{
  "d_model": 192,
  "n_kv_head": 3,
  "vocab_size": 8192,
  "bias": "all",
  "tie_embeddings": true,
  "parallel_block": false,
  "init": "normal",
  "init_std_down": 0.0715,
  "lr": 0.00528,
  "warmup_steps": 200,
  "schedule": "wsd",
  "decay_shape": "linear",
  "batch_tokens": [32768, 65536, 98304]
}
Each number is 500 + 40 x the weight over its row's rms, rounded and kept within 0 to 999. Layers, rows and columns count from 0. Numbers have three digits each. The size before them is the row's rms in percent of the matrix's.

# layer 9 attention value, 192x192, rms 0.05, rows 34-106, columns 0-191
063:520540519459527452462554559496421569474470540508549545541481414508457488527449480519411489427533501516539533529453522513491485467480553568488456470472442491469431565536527488527518492458584467548468484468470466467487493508454522451434537469521449507581570493471522438572414532502503525546560552499472556486537479566465483509518484435537487525574504465475481501550529506475514516464501540531547425539461476484471474518488504478476532504540484486489587484521426529520479513349483476488515467449539502429523483479538468427471564504476504568532472494459502439523568489500517470499
071:504478486586466493492507434481447510500433529521466527498519437408483482483561513588458549430528494551503484571532484475540513471476433477501510537498442490510534545467502512519490522536482466502437587493509498395450490534490581483474588503506524557534452446544527606520475501477477498462557454555506527546552480462520557545458527506489493549475531438491459485433540502596494475541544521497529453481484451524439460518484488573545539582561532429446509552513513521510457499512526461496550495485509429523487548459530504505460482481517584486497503438492442452488508429577502509504
070:450458507526485448513452556496498444470448505502499559459602476487466498459488424492513467438513468418436486402462503502485424525476485463518522469490520518506437465506521497476554544507514495530502531452532568453536507486496539455541399584523504513518535536486485525525444410509470516507537485557485514502525484478505493491571512450455552451447465505561471509582504460467528471492535504513543505450462454495560451531549504482490490518614476507517464519466487554535420488522464457479492475564451518441458549485478474493537535465619583442495496479479531454476494467613504479498
081:517532520476515584542511453433481530521480461395458514489503519495487495552566468547457503520486525536541419465477551433492489464476460505420522507477578446479494490476494459533512438456441509519540455547534436375592422551534513511526528493471490530507568517513475437474526503501542525475487451425488497473529549595542520457517459512474500533511421539513543492586524453490424513521484455469530582421434511490478465444554474468477495503507486527539520524528479549553543450518460494490439481472503481458537498480481508512509450421447585517519506514523426531518459520484469503496
080:504513558478533475477467520508471526547515536499497467495551450455498453439522520485513353582515457482522483602514518548523517484502455537466517495494506549505494477515581503468481499503533447507507523468496492473426489506572485481420491580476506529469492492472557512470467458493457438545523481502535563400528454474402554503563527462498524523554535510517466534464506520524485506470531557515454481525532519476502507572630506508502528499483518455496467589476504451478461529490560473510498544527512484466556403584484482539520521515528454464494525523440477441566589477570512432524
072:534529460566492498541544474532498552535485493461440503541507459526540526542542468454511552567464462535487519491559489464539552529553458494518582434575561488469459497502469576520486492500542439472511473484517506583472466540556442553532440436569457482520494578531445568478501525445487495512485530557573481549495426565523476459523521517524430517513505501432477460440463523469530519425519492474490438546478538541455515451577555459463484534466473513485498568517460485482523504549441501504459567569503535527471525478497480427596465398486507497444441512510495487551472507469460508495
069:487522428488463541430455532423445543526467450536541599583472385428500536496515520517482480467417466564465521523487455498449518530496403531521516487493480534534545556543481493481465595463520533499450498501487509528449584569493542543565479519511493483409471518541506450506519500462547489411510488534467503446520529539448460535500431530434522464474488485580534458484515565504507518578433490487539466515538504492437481553526509481532507478535495479431500464551488495436487481507521528492433558510489410455455493484549521537499489539522508523518469472551562510538522503469488455521
071:512481501413483562506472566480493452527500542599556501458532521521473550565520496411462445457468548470513549494487554470431547511475514462465459521435477543424466512541472456519491480463521405483482504556473518443486496515514478429518505522428500516561445481412543513484480538460507508461485537465506477534444491429511449432460489476520458477405525523443587448460516551514590505575492473507498516555439528512539437529481518588441530435541565536552454522554516494471540487527573550531495533489431521445496514517486539511518538524487517467483512484498478488536535480537520510473
075:500503512498565512476379547509595499470546505485526556470545445447451464385518467531508446523444523476529552480549531434506458474525491549517513527500486481481472463452534483505410520497484469510473516454482497528425477560455493473521493474582485511459515534586489496468457512518463468534440442589517465467517479483477503503516518490511478474549579508473526551435529529450454513550550520453532514510482510510568526513583496496403508530493565487576523601483478530512405544529493480548586496425513498532455519507472435465464518498516452473474507479460493501480556428482542502527
067:499488549524530511551456462532511597449525476459504484469474529476455525521478470471497502435492449412455546548494500486549521526487474464514541516462519448525585490466504536554485513500452496525543515507441455422522504416515459437550540542461518537537521553477448521457475581481500480537444511474437477536537495528507460542559550465513458451513466500512528469573551519489493453459454526491589426533513559517492531493437486461476583472478530453505605521506494514503511493552513522473504493464489540439500486498390437396575391540467490543521494477487503513502446459511551447482
073:517570437510495519420494456485476584489502446487486459490481426488500559541477472567466377452463564539516487512511522472506493393560449524542573510589494511534563494504495490507462506538436571503511397533513478521512576433563471505463461511429526546435529450507515431531471540474530465483508501488451457479436515487418496489489479436493516464465479503453501534538546530595524509517539523479490451594499539442499460462529469490527486534467522507478535529470497489463476469483533563486533481441466505461495502456506571502515464560509454564483497535507517515541487522486488526600
068:427558530538513478484477509505508472514575532539434487485501460446487453435557446404487473433443454594452510541486519494497507482524482510525465558417465462422494478524481483506529525484544469514499463438504557434445521458436504494566522494525509530476488457521456485517476540565484517497535440472496511469535520530494524447515534515514501487536591519532470452457508501516453479537593463473429548525532491510500468486486536512505524475533508485521428522494437497589564575509511471501524443500463520447535540573529393499466461537531482554541462515560500554421490415574532551532
070:560454479523532486483560531490416559438560500484555463531529558423469504426451498504547489511503476435578500455500532496495500486505483496521463498529542558510560484515531482447488521454476472509474455437496434517476531543568512546503532555459483475522539459450522560465465560475458484540453508555557522514527515481551536479558509491520542394384429522387503500476446498490495510507510545536542468508570442510441428511534473508571529483500487481480512531501497535496467487561479462538504454602557455455490519516538541472579466567547501443497478523456483496432541499556472510492
077:495489531433497508555468541512525537449473584505425531570544463541460492454492459545440480448564503478501525418461558471513524560471458534569489533505501493542483498568468455475481532485490500477500522467560484481528543420435518518491474564431475548465473510435500505577471557447506460503524421481488480511463503544542554554513516452546523474541441426550509485524546472461473544455500565454445571503501550482495516515503496464526467519532481469481546461519558553560541471468513466504537490444478530559447500482557542468551502535470523518547425517475506496456394603431491444501
079:476546526497535503453571455503547523473526534513485455484424486501486560491511420543537510480544521416526501453534519433434443484514472508462436474500551482572491544442525586512573520490440512499498507468509530494596399501455501547468498512486522552464528424484528506471485528486482510452530530468486467424468502568455395476526513550544496460486525557557492494507539523539541480547585537535491511453477543461462511445433558531399468543510540582444510522508521510487529454486479507512545436530519503515457499472497572577433501503472476498455410522500550490481488526437488501499
066:488561479543457528517492500461527490547475399488498471512511507514503463432473533471514514477500518509437472564375512465519560575498495523466580497517475548579438544460524485522565497463532497473442521525484457466469529511509508502463441523502476548475536451483495438468581479481533496512506566425577513520544513546541533564469439515478544546528477464369499516444474484545574506473408546532540501537500492491459522474527512513533513555516407485456507518482505463545447483472533562507471450502535514458483513488453524555459558563442468544535483464549501444482489438569558499481
065:502534525521434558437490553488517482537517466550467424452419533457442517474423467505517514519454559504531497520461485542477482546446498555526569493544507550417581515544492550472540499540525481529442520462508468484558362548480414491483512462454468549552487501518479516546485544451469471443445516517538543514505568529519591505528504528476473528520557523580470470492518450503511494487515520503519447535496582518527509573582547488522496464454487575550506496436471455528449422531534468526454537509525491471555520535517491532527522498573456499500555502585476543428509498492488495508
069:492497456504491550525509508485519510452464486502457479551489491568488591552421447614434517454589414529416479549388507552557530550502557574487527447569518514474516464471505534495506492407540528483511517533467448518536471541505446546505508504444480521521514594465527499551465399559512499565566520481532525510472478490510494545509462530506494471460489515417514552444528501529509460484447478505521511470512477419504407489497526513518471498510486529453467512521541546517565439483522510545539514457456463523441468511563500473506451529533521469507466538438500470460440542518451494514
076:532537460488455442480533540536474508520468470492541506456498492422513571431548478529486507513537439497533472502533575496506509499531489448467467471465499480529517444537470493513465528434506494482481573580621403484514578484419469545558505557436508496530579472480503495503540473524545471453497487439477465471533460486530480467417502476511469564581464517557503567589517527487515495508477528538559528534461573505443544508499547517538530544519520543460501495491537526500508508469490499417571505505575510487524466474453509520483430532509502541536478468424535472460444543459383459460
082:467466541480525480563500570445484469505503501432479448499474453491555445532505562529450526538395471517510531486463565467585533485591474479504505521493552469523469448537501525557449438565499465565487534477494519476507452508447492486493531526506414416556487467545511539474456458589446553520481457525491492455461546540496471498505476595510451475466573551504505525495476502465474429526512497562487452585500419488539539500615487484478488495525497519506507527495495518484551517457487422502558465562556491499536487502529478483533490411458511503473452491407516498494507504500474603475
076:531509480491449525499499488561456510530536523492482491563550450496503565472468492450497490453497468433489434440465583560485450504510442532544479474540441472495497457476447483576443472529431445530505496536441507498498509494471570536546487487454544533552572422500509494440488494493504544508450558485508509553458523515473507456500474488564529532502480457485597474538487502470497569399409551426435501571531469502477426503482547545536490481479485569493550528483489486453527526434486544534525473500530597474455559492499514488492494418528583564468511518522486422476449539510501575493
074:471497564444480482524468478396435483476466382497499477468479529528483522524494503445525538457561542544489509493514465533477461521545568497483557499506469461531486512616470504508511473540507550502486506566453441461513502502454524516468435522566471558530424432506528409533564473476513478454521520501499537511501518526479532515443468512500473543425471520484534438499536520465525479514499528487540552479482540503477452467430471521488533441551562587508486582384440550460558557447439477503536477412449522490520505423494549487466514482519526463460519458477525560500484422496500492523
070:407465518529518522467478571447529483498507489521520482490539523480484435502542481446543513442497557536593466455495472487512472547465477503475498480560604500520471453519550539449464432530527543521490488491491512397493457559490490503507499501455519577478497508553480542461578492444443524555532448534532468518541484526567477591449517547522476448512441474548466532465519475497481405472497527556481532547538522516450493479500459441510570511405415472502498511530495615456467464538515471536534527568512454561518518439482496509488506520502467427507472526509488430533471407475466495531
074:499534522480471463474520565543532430467466446528560562469527523486555507452389532505606511486528535512472488477518546516555528529466520527538591424422503532449490521544477475473529529502500507572507523565504459476514461457496477540458440516521449571457555463468484485449549527420518473452510463500462480549591519540488554515561522513470508470510464486507460522537420506501510452501466550522409532503439482521563578455532431471429533458505549513537521533574468469484435483532457443531531495512479501543501490475487497460470509475486476469449479557526538440437535522462432502453
067:537508478433457435561516579524443450471502542535556520508456482488464458495509502451521543544465508504479509552534508524476481511497535531514510530450475490490497530462486524445538515468404472520492495540557519556531475557565421533462462572458482482588375507486506568483547539444429480462491476519523498481525489522531521481533502519523452485425444439465493489436482467515491567500481455499584423526529524470529542535530492473540520519394459478524451438508503457531484515522538460432534418503517467529492489542509467509513509537453546453437532435459449538503447455565574467563
064:462476535550508453467480500468436508465404467508552493461502544497467464565498572505550553455499458493538482485495515478513502477459455546561459516522497468459469493488516498493446488488477507514579487502486553501498548511578490421530517591477485483476530434494515500534529493490527489496488511481391443490439560507494522459512560538467427515562552531518438531464558540543432468463502481484556589527521560457498523425480536462498514499474556537523483572458502452463527522529595548475506510480473540536392500472564546469531509494457470444467488391554577533547508482487535517433
077:512540533537495524485577537491475527484506486490513438524434447525509547465582483514549583437437471525479459447523537417491449479460499435470564462511526550530557488511490544464517541523449543495532493518541530556520446519533516504482487530500495516439467462499433442495482512505529523511451521557406560528520445570467507437515559613508482465487466554521505468559490449522464480538524457602512485457463454530522546396460491560502504541438480490478434481498517593576502466490511481492494489530523477457548482563553448524443456476505507529479463509476431516547468433510515496546
070:453480511547511493461521508445415479468472545490476511500540584493520513495499450568549536502478462461485435475471461529460545507432449525544525441448426450468478496544530460522397479465510464566537488543496449474516486440568544488471525472479511523504484454490563478495477488516456490509452564524528541493542536502387522560453503484473549583448520539498524589512512517471470499493507436466507520548569470471563494433504550469589528454523535458439436460445520413513522490478460456509525507496554577531464482493548514500525474460601489530536480508560491510542524553478527498426
075:477483399427572467539475453559453539540500497515515511477473436481483517514462485531464555581500454488509505484446480504469507578488523504499543523498488463495566549530463473470512505511484503494538577528520505607499487482486476563499505477513517390532473517442488434492546502516517474462508465503454491527467474576518510446436520473547558616531541533471606490481548527489528582500568538539503462450512485459494545507540511456452501415519588462443529494542527460486482464473476558447484440465484476527549458466486541539566529519563568577511495526434464550504513508465498522482
071:477536550500457499486434562479555498483537447517469473457492559491514472476468444538572537446504450475555452476536517484502522550509477510551435447552535439558516498470495545536445500526526508450516442435486523510506516512501501501551501524505534569477523518417510479496527491494417536493610506505531518517514441425464543495540561446516478532567514480563477502516444568553539517516469525616441485546495464492552486453503441530504493571534481468436472554569455437573491498552452516497522514561479475507537598503510484522544399471503491432454520533546488518538512444476533461466
141:522543489509490529556487448525552492423541437514515531509546482487542533441587493465474494465505446422514436473492550465588465485521531536496476525478429505531532532534492475513450495473432503498529515485560512464501477487510588551557488493493475497476470539504536561541466544521469434516540497534535469528538438546488526473578485464464513482475500533426505483533555553559450500569427482533517519481506439511452462494460505528525532495461486458589482532503532544504491557482403500490497430489453502516403533535443429419496462436497605523502494496605501504542543431531467483521
142:517583455468479464491550539452510494502518503514381544509513470514460526494492459524460520536523514566552573511569501544434508493495557494454506509507472500472473545520494510515414490481541546519508502527488521494436425462547467466473451483477569537551483472529499564500472499465531505470507518470432523494511496555474570524486480492394433481492554535522488464539535492536525515607527447472475464489475587526522559491418514518488470522526531509524492501453475541507494494506555514563406414417489427468513432530565522533415466533425517570485496431532510468502485510500500477596
143:488425505551490474440444531569481493494537440551565486471577529582517493544541481528470416459484491522472526472508545529571504499472475497562483523502466580484498529457489503477490495470518520503520481545510518506498505461501500521506506459478529487493456565502512472425591471587451455532511493548501449460486451542460439445490515508411454522486433465461518431567464560550470611476610483485519576464504496493478469507460525503530528544474405438450464459502472489501568468564504589463512505482506485491480496546498484526488508526469561562459456527504542505468468490573421513452
136:454515608561547511488467519518562443431450443502536582535479565517554453485525486480511507537485537477562500528534523574450530540442556499485495608468513557455458483465483471511488456553480436536543502513437410471547540510497472485457502453519467567491499494529508574432559560384462505491531486471463543547537539509461554525572487497492450511503494411434454476489498516447502493491411521428464557435497557495538537578522453481551483491499510444526542535478538510493531503494498463523462448490515477495496535468470472463508464482477547513537569517547475546489466514507514508470
133:503547578483465480567441473457532519522482435460548512506526555456493506537530492500554540448504500530531536448526564572519483528448525480535515492599555534486523514499459525519549438465452571460524495559497552504537435437449491490530548497500491533561519496481410504538450520546496461563516478504592512513481499463518423476453458525468521496520486525483372519417518448514466574484510463551476532484451533509480553481451482498452546493468437456475469381498491436522540459469409479518493511459475501558526454476449498483523480527447495497550484559502549548484536487518570506464
128:552525517467485471470435472560539506464473524478483471461500472528521544529473488510551513569504482470505476472497464469594513526501524511575492469581454544482503514499510450458465543559530536459505453561548498519524499439476523548492483528457559447489420538505462453494526509514465474559469478464449514532503488453555529474577501488529439410455498557515529507558558462422541476502528551525532431505542539566545529506484467538462475406487433532521446510524420602419444446482450553453550487433514478508522495448512446467471520436483444548544487548501525486546507464483579490549
138:533546499484497556487501513499473470467565513491444551491517555544485512428552550455464491480508521527407482527470437485490520513544544544504463510473601515528467423479498565517502460492512544445558494487502549549509517493432571471494480457485465444506485553477494467520459533536446445525468441568468529465433515489477437484475494545499480525511565456547495459500521456513558508519485421453511453561474561491432516512543588529522474575484416510455528545475501536529535543483524530403491446441422481591512510510518514515492435446508618536509505523471497577462460511518463522522
133:465540527487478427557507473488462517567475440477440539471585492569464457552515547426504473563452539535518436548544455459559470536514418567495475485533473523573450444572548444482443502511472524523470514561486471536470479521474508506550490501560497475561549458523510534529564450531555473531446491494517433496465533475581521507464513517453475440496529582521469487466506495484476461524510487504530470489505447449499456615551454573543513574577479557516455496483466465451527544460410520494472586461484527490492491476537516486512513459508460502480528432487499565452522507525519475520
121:450531480455507494513490510448523480432468459511513553561461391528496502487491463510489536434425440487504581511507463510488507512513485497524499492526510480496555562523576472499492499508446505479489452464501538530499542446461448524527511454501478464520422514540529374495550480477499460473521477534522484524525503468574457493475455539445453545530471509412516529468498608411469482517490504481531608387501487530556475506515456521493490432558458503533466581501485547551545560527493406541501504485491468555485521533506570469482460504465479480506500436472489476584482598500546490531
124:519475529518543502427507478539459576480444500537558541470493487447488520490498524463462542461490497476419474428454501464501489490474460481491539509589475452439558562454491454521518407541548458483461620501480481457491492515506440469543509497490530483531473515522576505523430517530423488514465496514516535539441491491564523539506639586502519542471584471535589488496470554536508506475507490541408498488546484426517510509463458482558546455437473461524466543481451552520424479512535474484467445496500494491514499519465481529506581501528550490555508442542506467538468493486492574470
135:464583504496469486500481548447471475495496485494534504466548438403531454489480487494522491551462476544517567520559507556455496536542443526610574487452515468489556480470443507486485579495544508516585469530453556503542569501521544498544487459436507484472514493568518515497567464470447398487531572507508506491508514518505444448497465526496536404448508522547478494472487568525483544492474464474540497551466506519543527459562518536455544518561546400474523514519487450522504584482559468504533511546434434496513489498509496438475468491511486465508426454402502515529519525557454547562
128:489573573486508440465472472460456536452450571510531481496494476453565506502482461538476399509553437475527533525541518450541504489509502473543451495513503494548479491495554563474530482537482504516484504434573448540463503548489514426498473488504376483556447568516476488522482472483543512401542549469484538486515548503460533532473493423515514566524499448562499523460503523479527521495567484552521496525473559497530479516485474492530498414558441428469391497464522538469480543462552507449497513538432531489492475446518535587488427507458580501490543521547443505509443426543471521525
143:507448486493474586476468440469510433540504413505507468549487580448543469442421513459514502550550483459549476489500523493467400482501468470515434580539472486559513477555560452482497508550555519456532463497435497541508498483532515501495632445576479478495467522456484487521510542533464518522477616497492566421552521444485493448462461483489468522518476541518507553498548517492442515511452469479474486484593519467498532479458539469504483480479528487504518476462466559456565507497545490503496505515479442450439414512473469519487499467502551481540566418471509492504551587454547459471
135:425533453475503541491511431529535409451497493537410475519506473560470467511500556509486511447524519461537561541546519524504496546507477523568456467455560460508542563523556565517498519570513520507463494490477507544534410482518535514498496546508575538473463546553448488605474546496529459487512518463504456510511497589475404520442483433482505439492480407535497466490527508464504475484469571546500562500450521477535518468506509496488512527487615519555509522464592567529470498545494458448527487457508497551429552502446482544463543460528504450490524556440541527505496457502547426492
136:518480456472471516549492506526551505511489471508524532542495526540495431500448456535599518449545523545456494555565570550520453543500556543499549501501493476462518496491414458500549465468531579494507455492474511568515494613539553506479520454479481481525484493496509398533481542500487535499572473488540529476464515531482543476478520479531482442553515494473431491495492503527615431548542472478525465470435433495534488414426462491447485464431476504492431515510374474462484407507535551509532442532447541520507470522543501552477543510509492497456576457486478438545539491474522531496
144:576455543554538529496532443499513518547484437481526462450475539524516434434608457551439468541463549517477475464503511452486437501578525473410495495455578528484462529480472496494514507466499488545489471541514507530514483546519523540471505491489479538448480545498511544443472512585453479484511536501488505405528531468520475496464486518409498417489572526506567583514458486461478512500534516479455462387510517470503506503557438529401389424515462506524481516474511530530441499472471506498525477483540477456503466515527612556493543464520471443532527520453508489523547534557462521509
132:465523523457541527494500459484512550463483539464507482481471540513534425562541504461515486515494523517466488525556463489481533470453439520544506552497442486457563519490534432453520523460476487456480505469537440528452444431534498581498550495517501538482439489540473523467552524552503479468539465522541544521494401511443464499497466458448560404516470451419521525506529467458565508510433429427453482536428478591568455578595531528501464511554497531463474438568521506563506457505506531485499518559533507505530462484497472569497555478577462475509529480550464490510495549504421585508
128:559459489492442529498462493454561485495484529524496502424523514460436499442422510438461483443495531506458513546543477560470533527524500505499495451462519499593558536492543435590505477495443455488524447501559520504464483559539503505539436517421470594519498467415538447477536517527543502587569537553513418476506488493524527494555527546509490447510446520471480514541454496447496547413467525487512507509534570494555511525504525474445499501509477513473515451449496479485503451515427519455574554476534499500542531523437429492488569510506497534530564453463469519537434447553502441592
129:452520438521578488520468461478514488507504510527471488481459507577493533535551528476460565503440469483548480487522499445492480526556504467480507495523495500528486487491540498477531551533496495505506493488512544397557594538523515525514483452465448441462574530540459526549489430514533468493499489485431542459537558554517489486448491576430456383439517528501436516459526464479583490458472545501471484511513531488515522457467427530538472460471446492436530491527557466498471454446545495495498473446402503498566451570453442563502510530545496587472450491415538485571489573509558489450
134:526537477495539474549470444516523463477535522545496516487517457544492515465509469399575530536502469547518520513552456480405463576460472460545503518483542512487463433421481517499550470583460544500487476521469534463516500556483466461520502483463433530463564525461560503522516502549556571520532574475492495545507489511551448449447537510559522480472510542516532526467549516444498478517544487471452487434417507484516435471523570573514534515443451462585462506483502546512457489484433533464498457606512565507453504506487519573489574505491478469482574523492450503431413490438556474476
139:540484511506469522480460534519469483456433480500494473417457563458488537486525545521566504532535437495555478499493528425482426491472584518527542483449498483457524459464510514503553409464564442415521533509574506467445490487474557477540530458467557474490529483552513512461540461499475481501505523509514515475539491498460475503537516452445497461578521514550427515535462506488456502489491465527504476563509513451588534470530551471471484516546532518488425590544553501465549497524564509495385508540535434504559477530488526529495593485521491538531434416493505563468422539467519490399
136:590403506600499501572511460470439504504488593523541443437457471548517534542481510451473515502459506532516462457473477484471543477455438447522529507443553456522495473481488490486522537449439574503499520492594584473504487489538452513531463494495556499520491492467514510437522466448414505469513491467530489499449426467425525535488564456486520446532493433435438533509536462521471484465513483491523490551556473487537588438549526485556542460497532438497519531528478437526463496549541427435513492494467476552452487524494473580539479517468510557469554460565562519537539483540512502525
138:520476597455500453511514513514460478501513557595524482473544481473464478483502456446462471466444443432400451514487487504538482447487521493443507520556440544502523476572505481471537517506408463538559556539569560562473482477564467544498507516494481531512464452489492477493470469476485486476480478438489421505538532483539467454573490487547557486489499462563494487511510518559574599477543536487504499496510494511455517558492515514422442468525552538622516512534522505478544497433551487499505500575443551517523512465476580476411496451566537511434487442469520506470475560518512544511
138:531487516517457480508530490505460481517389470460466508583522474548503534470511498481484539498580523574525472478497473546538542490463450500497542457526473553475533481539554494525505445511506524562485588542508480505494523516509451523493459490500526486467526534440532456445469431464545490502631453427552515478539459548479433501424548570542462520470479521560455557523540494475422541467547482462448511457438457533501496525480493526519506455514454495468541473530487535451484503522547433534505577457435519514525476519504466472445471488632531404514476487478453499498466468543432433444
148:401515506461552506543381529449503563532428617480458532506484451491488448540551484504468494511529514495473424464447491505453510598429524495461470509547493512593497499474544476439499506464514523424544504484501456471501535472455498528512440441504547547444484514468598523470520482534450488477527457428494431523497513519517530458405464449551528549527495538501509517554536514472547550570443503571545462468505511504532504501502504518515558482553536426553484527486520477577519485542528490495528517503504487540535457451508530460464568545455543568556525471456461532463510466487481489467
128:511522544511473472509447468475528502553584525488515511445515519546471520433524524487570447438500487516508510449511515530441515551493525513604520486527466531421457513533509532525436542532490522487482456466434603619480564454536413513574497449499507491531514532471518498472536509541460534528457530496562525523533509507452498492482511540508451505479486450428454470473479611445490477485456504443539440543513425529520419459522496475532451497440489482420462601433474448498514476507493528497463500560539537491517582500553490576560450464551497526517489469488470536519506502510522484558
132:526502498517515484533482581459524506577521494474511500485492500566486463583498501539545529502511508511419490570510459565562545485514519469589465522496453509482553461404514562421449497530480517410428568477474462419561514446554487456437529541478471495457488466438477516507580518516445410500557540469532591481471477468542540499490462541490449541548540509568519546558488552512510440502476530488479515469473465474505461473509435456543495502499478537541503457463472549469480511550529457534449490485530541499447519476476552438493506566522445447430531443491479479501547514498506578549
143:493475524575540524593520400498564472477459581491457475486466515544480599509485522475450580475501446471565508415483518431506450443502494490496426542503497519409564543481564532419501428482428479505516519570492469476502433492578531487492549447536469492469495502502470434479524563493473462505571594521473461544449509519597448492525498508514496487446544462447552443429509553446483523516492574486518501592481499465530477540490518505481503541501506517535475521480464432516500483493528484505523508479512552460529457481524500443500450515441479489502465469489438501501483532535474471554
131:593519489494488533518539493554504454612524570516578516504470492499433545564557506512444547471473455468553427514484471514516471480463472518493489493464521557483478445484508485511476489520508469495519508451443396497502452532493512526506465482554538566455482592543437558463535549465491485542575424492562500481479494433535459518439495503498430506483488500477521494501492496520515495401544552549525517492500471554509466438482519546515552436499507479541539516532561548507509499450541545469488578446525501521459501460429526502542448439482479455375505498429478527512531595484456471514
135:508490472488465497597480464494499499469543414480475539484469407553496486548552518500521524566500478437496521451431521476517586428454567511490526547425456441503475538499498520509515497494490517500414452514494507532522553525502432373532457513559455482507529526549527465511446516524523503468478548472436442514467511417455454543511445524518446572477378482454508543497472548547522504430508505512478471509496459478494457522499493473496540488525504545454537510591461514507462556519524522478484510503534426592500460465497527505574594492474458526478506484513580546511478449490510542534
136:551475505498451458556457517560507546500451529464461525504540476491520466464470386414537504542530444539533491472512537513517494425465414559505433487557561468512520496493485514505475472510472541523520508422513512505525563518547454546571510508488450558516489481445475557510482562551522540565540462496418488440517535583523506463547476465454506464517540466535463445533508458509439529488497523550472487535530463559450544490528371478543500542514506506515495542495489486522531451488467409526491490570553484582514491565466550492538511508441503506467543563517457446534486577486585500530
134:491484575430497519511465439430644465468541495601476517492517449586430448535480505514448499500520459535448490501389469543443483486514490504432527529569521539504573520537523485478510552522521593464538481516486447476499486468501509531561491519494492454531564496475519513526558507551513504536504397516497485479541513499442501522468537415461558475480509463539525502477501535557510453498542459501426561545559535518526458497434489498505442417498504498435460547513520518542477525452506461518479539483565474513472481478525531527546487545487454479545466525556515504458438562453444461507
132:443462498431421546487543476527492505537490516419584520486557473557505499497433505470539505553487549453443524436489510508501481486494472461491492531467516599509488497479424540507496471568514515497509547498542555499465509479513483496466476441393464490517494523475487522486608551417464472482466531514503506560503517414486518528499543501521531412485502474594570464459482453463490519533493470434426486505483443488480513462435467498541529492508464506556513427582552565446504474534465488444447538555481522604462523502469592488494398524448496496482523506542487529483490503465502537493
129:488495458485489552524490517490541482501536500454442501536483472534533565534403480474459539567515423493563478480505568471478455505532451526447490474472560448502511524522479526536543472548471431557539555521513504497464506520408522469549511497528457535464506547468559509502452474488440484498475554520552476446568386418540496554528576430522563478464531583453522513626514522491569498494551440399478449519430491551563487474475475491495439531495488500563514471472538509507499477451531495490556578424529533544486502530450547501494472540465493482525499459509455494523459494493521483488
139:534518556485470550485442544550521588518494507549487436536446482461460578497456518444512498507483439557476538526527524522515535473508430504506495547512535508524456464500472589549381516444534567404513524500395471423457480557401443544533439485507563489480470440483492506543483467542520447482468481543437528562501440517476509482482484433553493493472547544465499471561502529459514499493433540461506508475520464478469522527516488516479525489478471449476491531538522509507627531445510554504548539498491484479460425501505588460545567539483516487432554513508503495462505525513488482531
140:566493546551516453477497474470524468552481486553490539536443490503484479499492476412508460540520490418438547540513536471549561552489531554470563534459504459525447472527489439471468461549618463449499544523526527397476527441484563479537438549588448489466554482513529445467530524463476589541548531511485562505502484526518496477543479470513555501528527481495562462489489479486526471500453523525498428513476514494487536517543449466440535444496550548535522497519471526516535469500498429515501497411488453484557491484499458471520561390431537466537459534435513521538521506530455402495
133:448559503501508485499509516514489530474476431516547472473477470464481470512433497514425531510532444499505558517437581476467543507411497536524470526446540519445468537542519523470460523475586434465539524444545579464483517537530519525517535455489453497580503535461551518517474519554527381504532560543396518522513501527419536450495530439432468527484495531461496494501538489477602457417540612537476475455475424450475513538525498545499542503503597541504530503535505470505464486526419518488458504564468474476518529525511485563496472552527531457555504502466511476485463512520498535442
134:492492525499519564530592527487496548452497545466443510532513489533446449505581530466456539477495489518591547521491487502557518488455472481493494498481556551430505480486408513494429525551533535475464472522517541517538439545456528525497533505500489467535505454487530426466531481503403509528538507518570486491448459453503489488594461436491557433497456538594478544512505490473509519492561510507450429476498546618494521533527480460476547496475543457521592516600506514416490453501461516465507425508490513464547509507557525483573480526454491540514466406505424531495474457528462517497
139:478563435524498515553456555511507528492448411565531495535530521458495533506484477513436569499517540501464505562545453521502522486502479507564454520434487511475513472524484447524478527535548439521513435552566538474476470500559535546495505507489459461528503489517459527565511414501443537512610558529551479458408515484536447524480468461542448461547527481547442553546477560493427504512430443505479484482549455561508436460473491435598502504561450544517502432472512494547487471517507454463474414471540442514525595527526462513530474523468513496483535480515495518441481559503451549552
143:502520448482500510470487468512544475542511458540479489544494498464524463573483477446523495566540549482521523497440468417500491489536588476555510446493484515496519467469494535492493518459558491495543499508556454577459505455401476526443533580446510492539485537468476473384553517536507610532527512512424509570443493492540466544497488482501550458479529415492497592474473580476442540450452496472457481482474524568478522468455535606538492533494558525500536503484487474514533460513462495541467590496422549512480456570486490528475535574481558506448493530542473533508549472564529521502
125:563534511492469507441469446509452474469491519438464503480492448479486495476470465583510545451394527512523528476530442449567514503508494492507512526502470493485454438459497481467496504520491471495532406575496556492454540509504526536448490544398434502476487531478479491534502497460504479529473475522528409500541570541475525558521537420570493518469423533507520509483485528615468538540416527517474475553480530433471469521523522448517472549553457439513550545504536462517517574486482526511551530546521549561512469572489555549459549551475546510461540538436497445592504434496462485548
134:489492556471484514449481493535504496455433552519434452464492493561548476494454523550468437558511500595486513494475500515488517534561473501434474505505467508499491556368496468603499449539482451498523530536542580517507502521488479465516505487506494550615544497520475563471501482540414481595539508478503434499511473411445537476512496528498498536524469500514553589466479552517526405523467543478523535570496418460418438491509537516458497462521584507517472529512489498549550486480483538507542463480476477519495504498365495497505467503527465534537480525477505514424532519496449521466
137:521456492538575514503529571561523505507466547510519494493530513564547514516449465551486473605477489516494454498499517498498513460451577517434522469514579472509501486450542462484428511578447426448499494567508443529495547548478531450532544509482574514478555511544439492485455481563445506487460512553494418484515505526440370498486462495510482476436573429490451499476558568486505507503414549501468521561491495521516520476505569483511554473468478496527561516555450548503542466497453481580513484433493463484486495439431446528463461533457505507490509463528501426459520503480572534545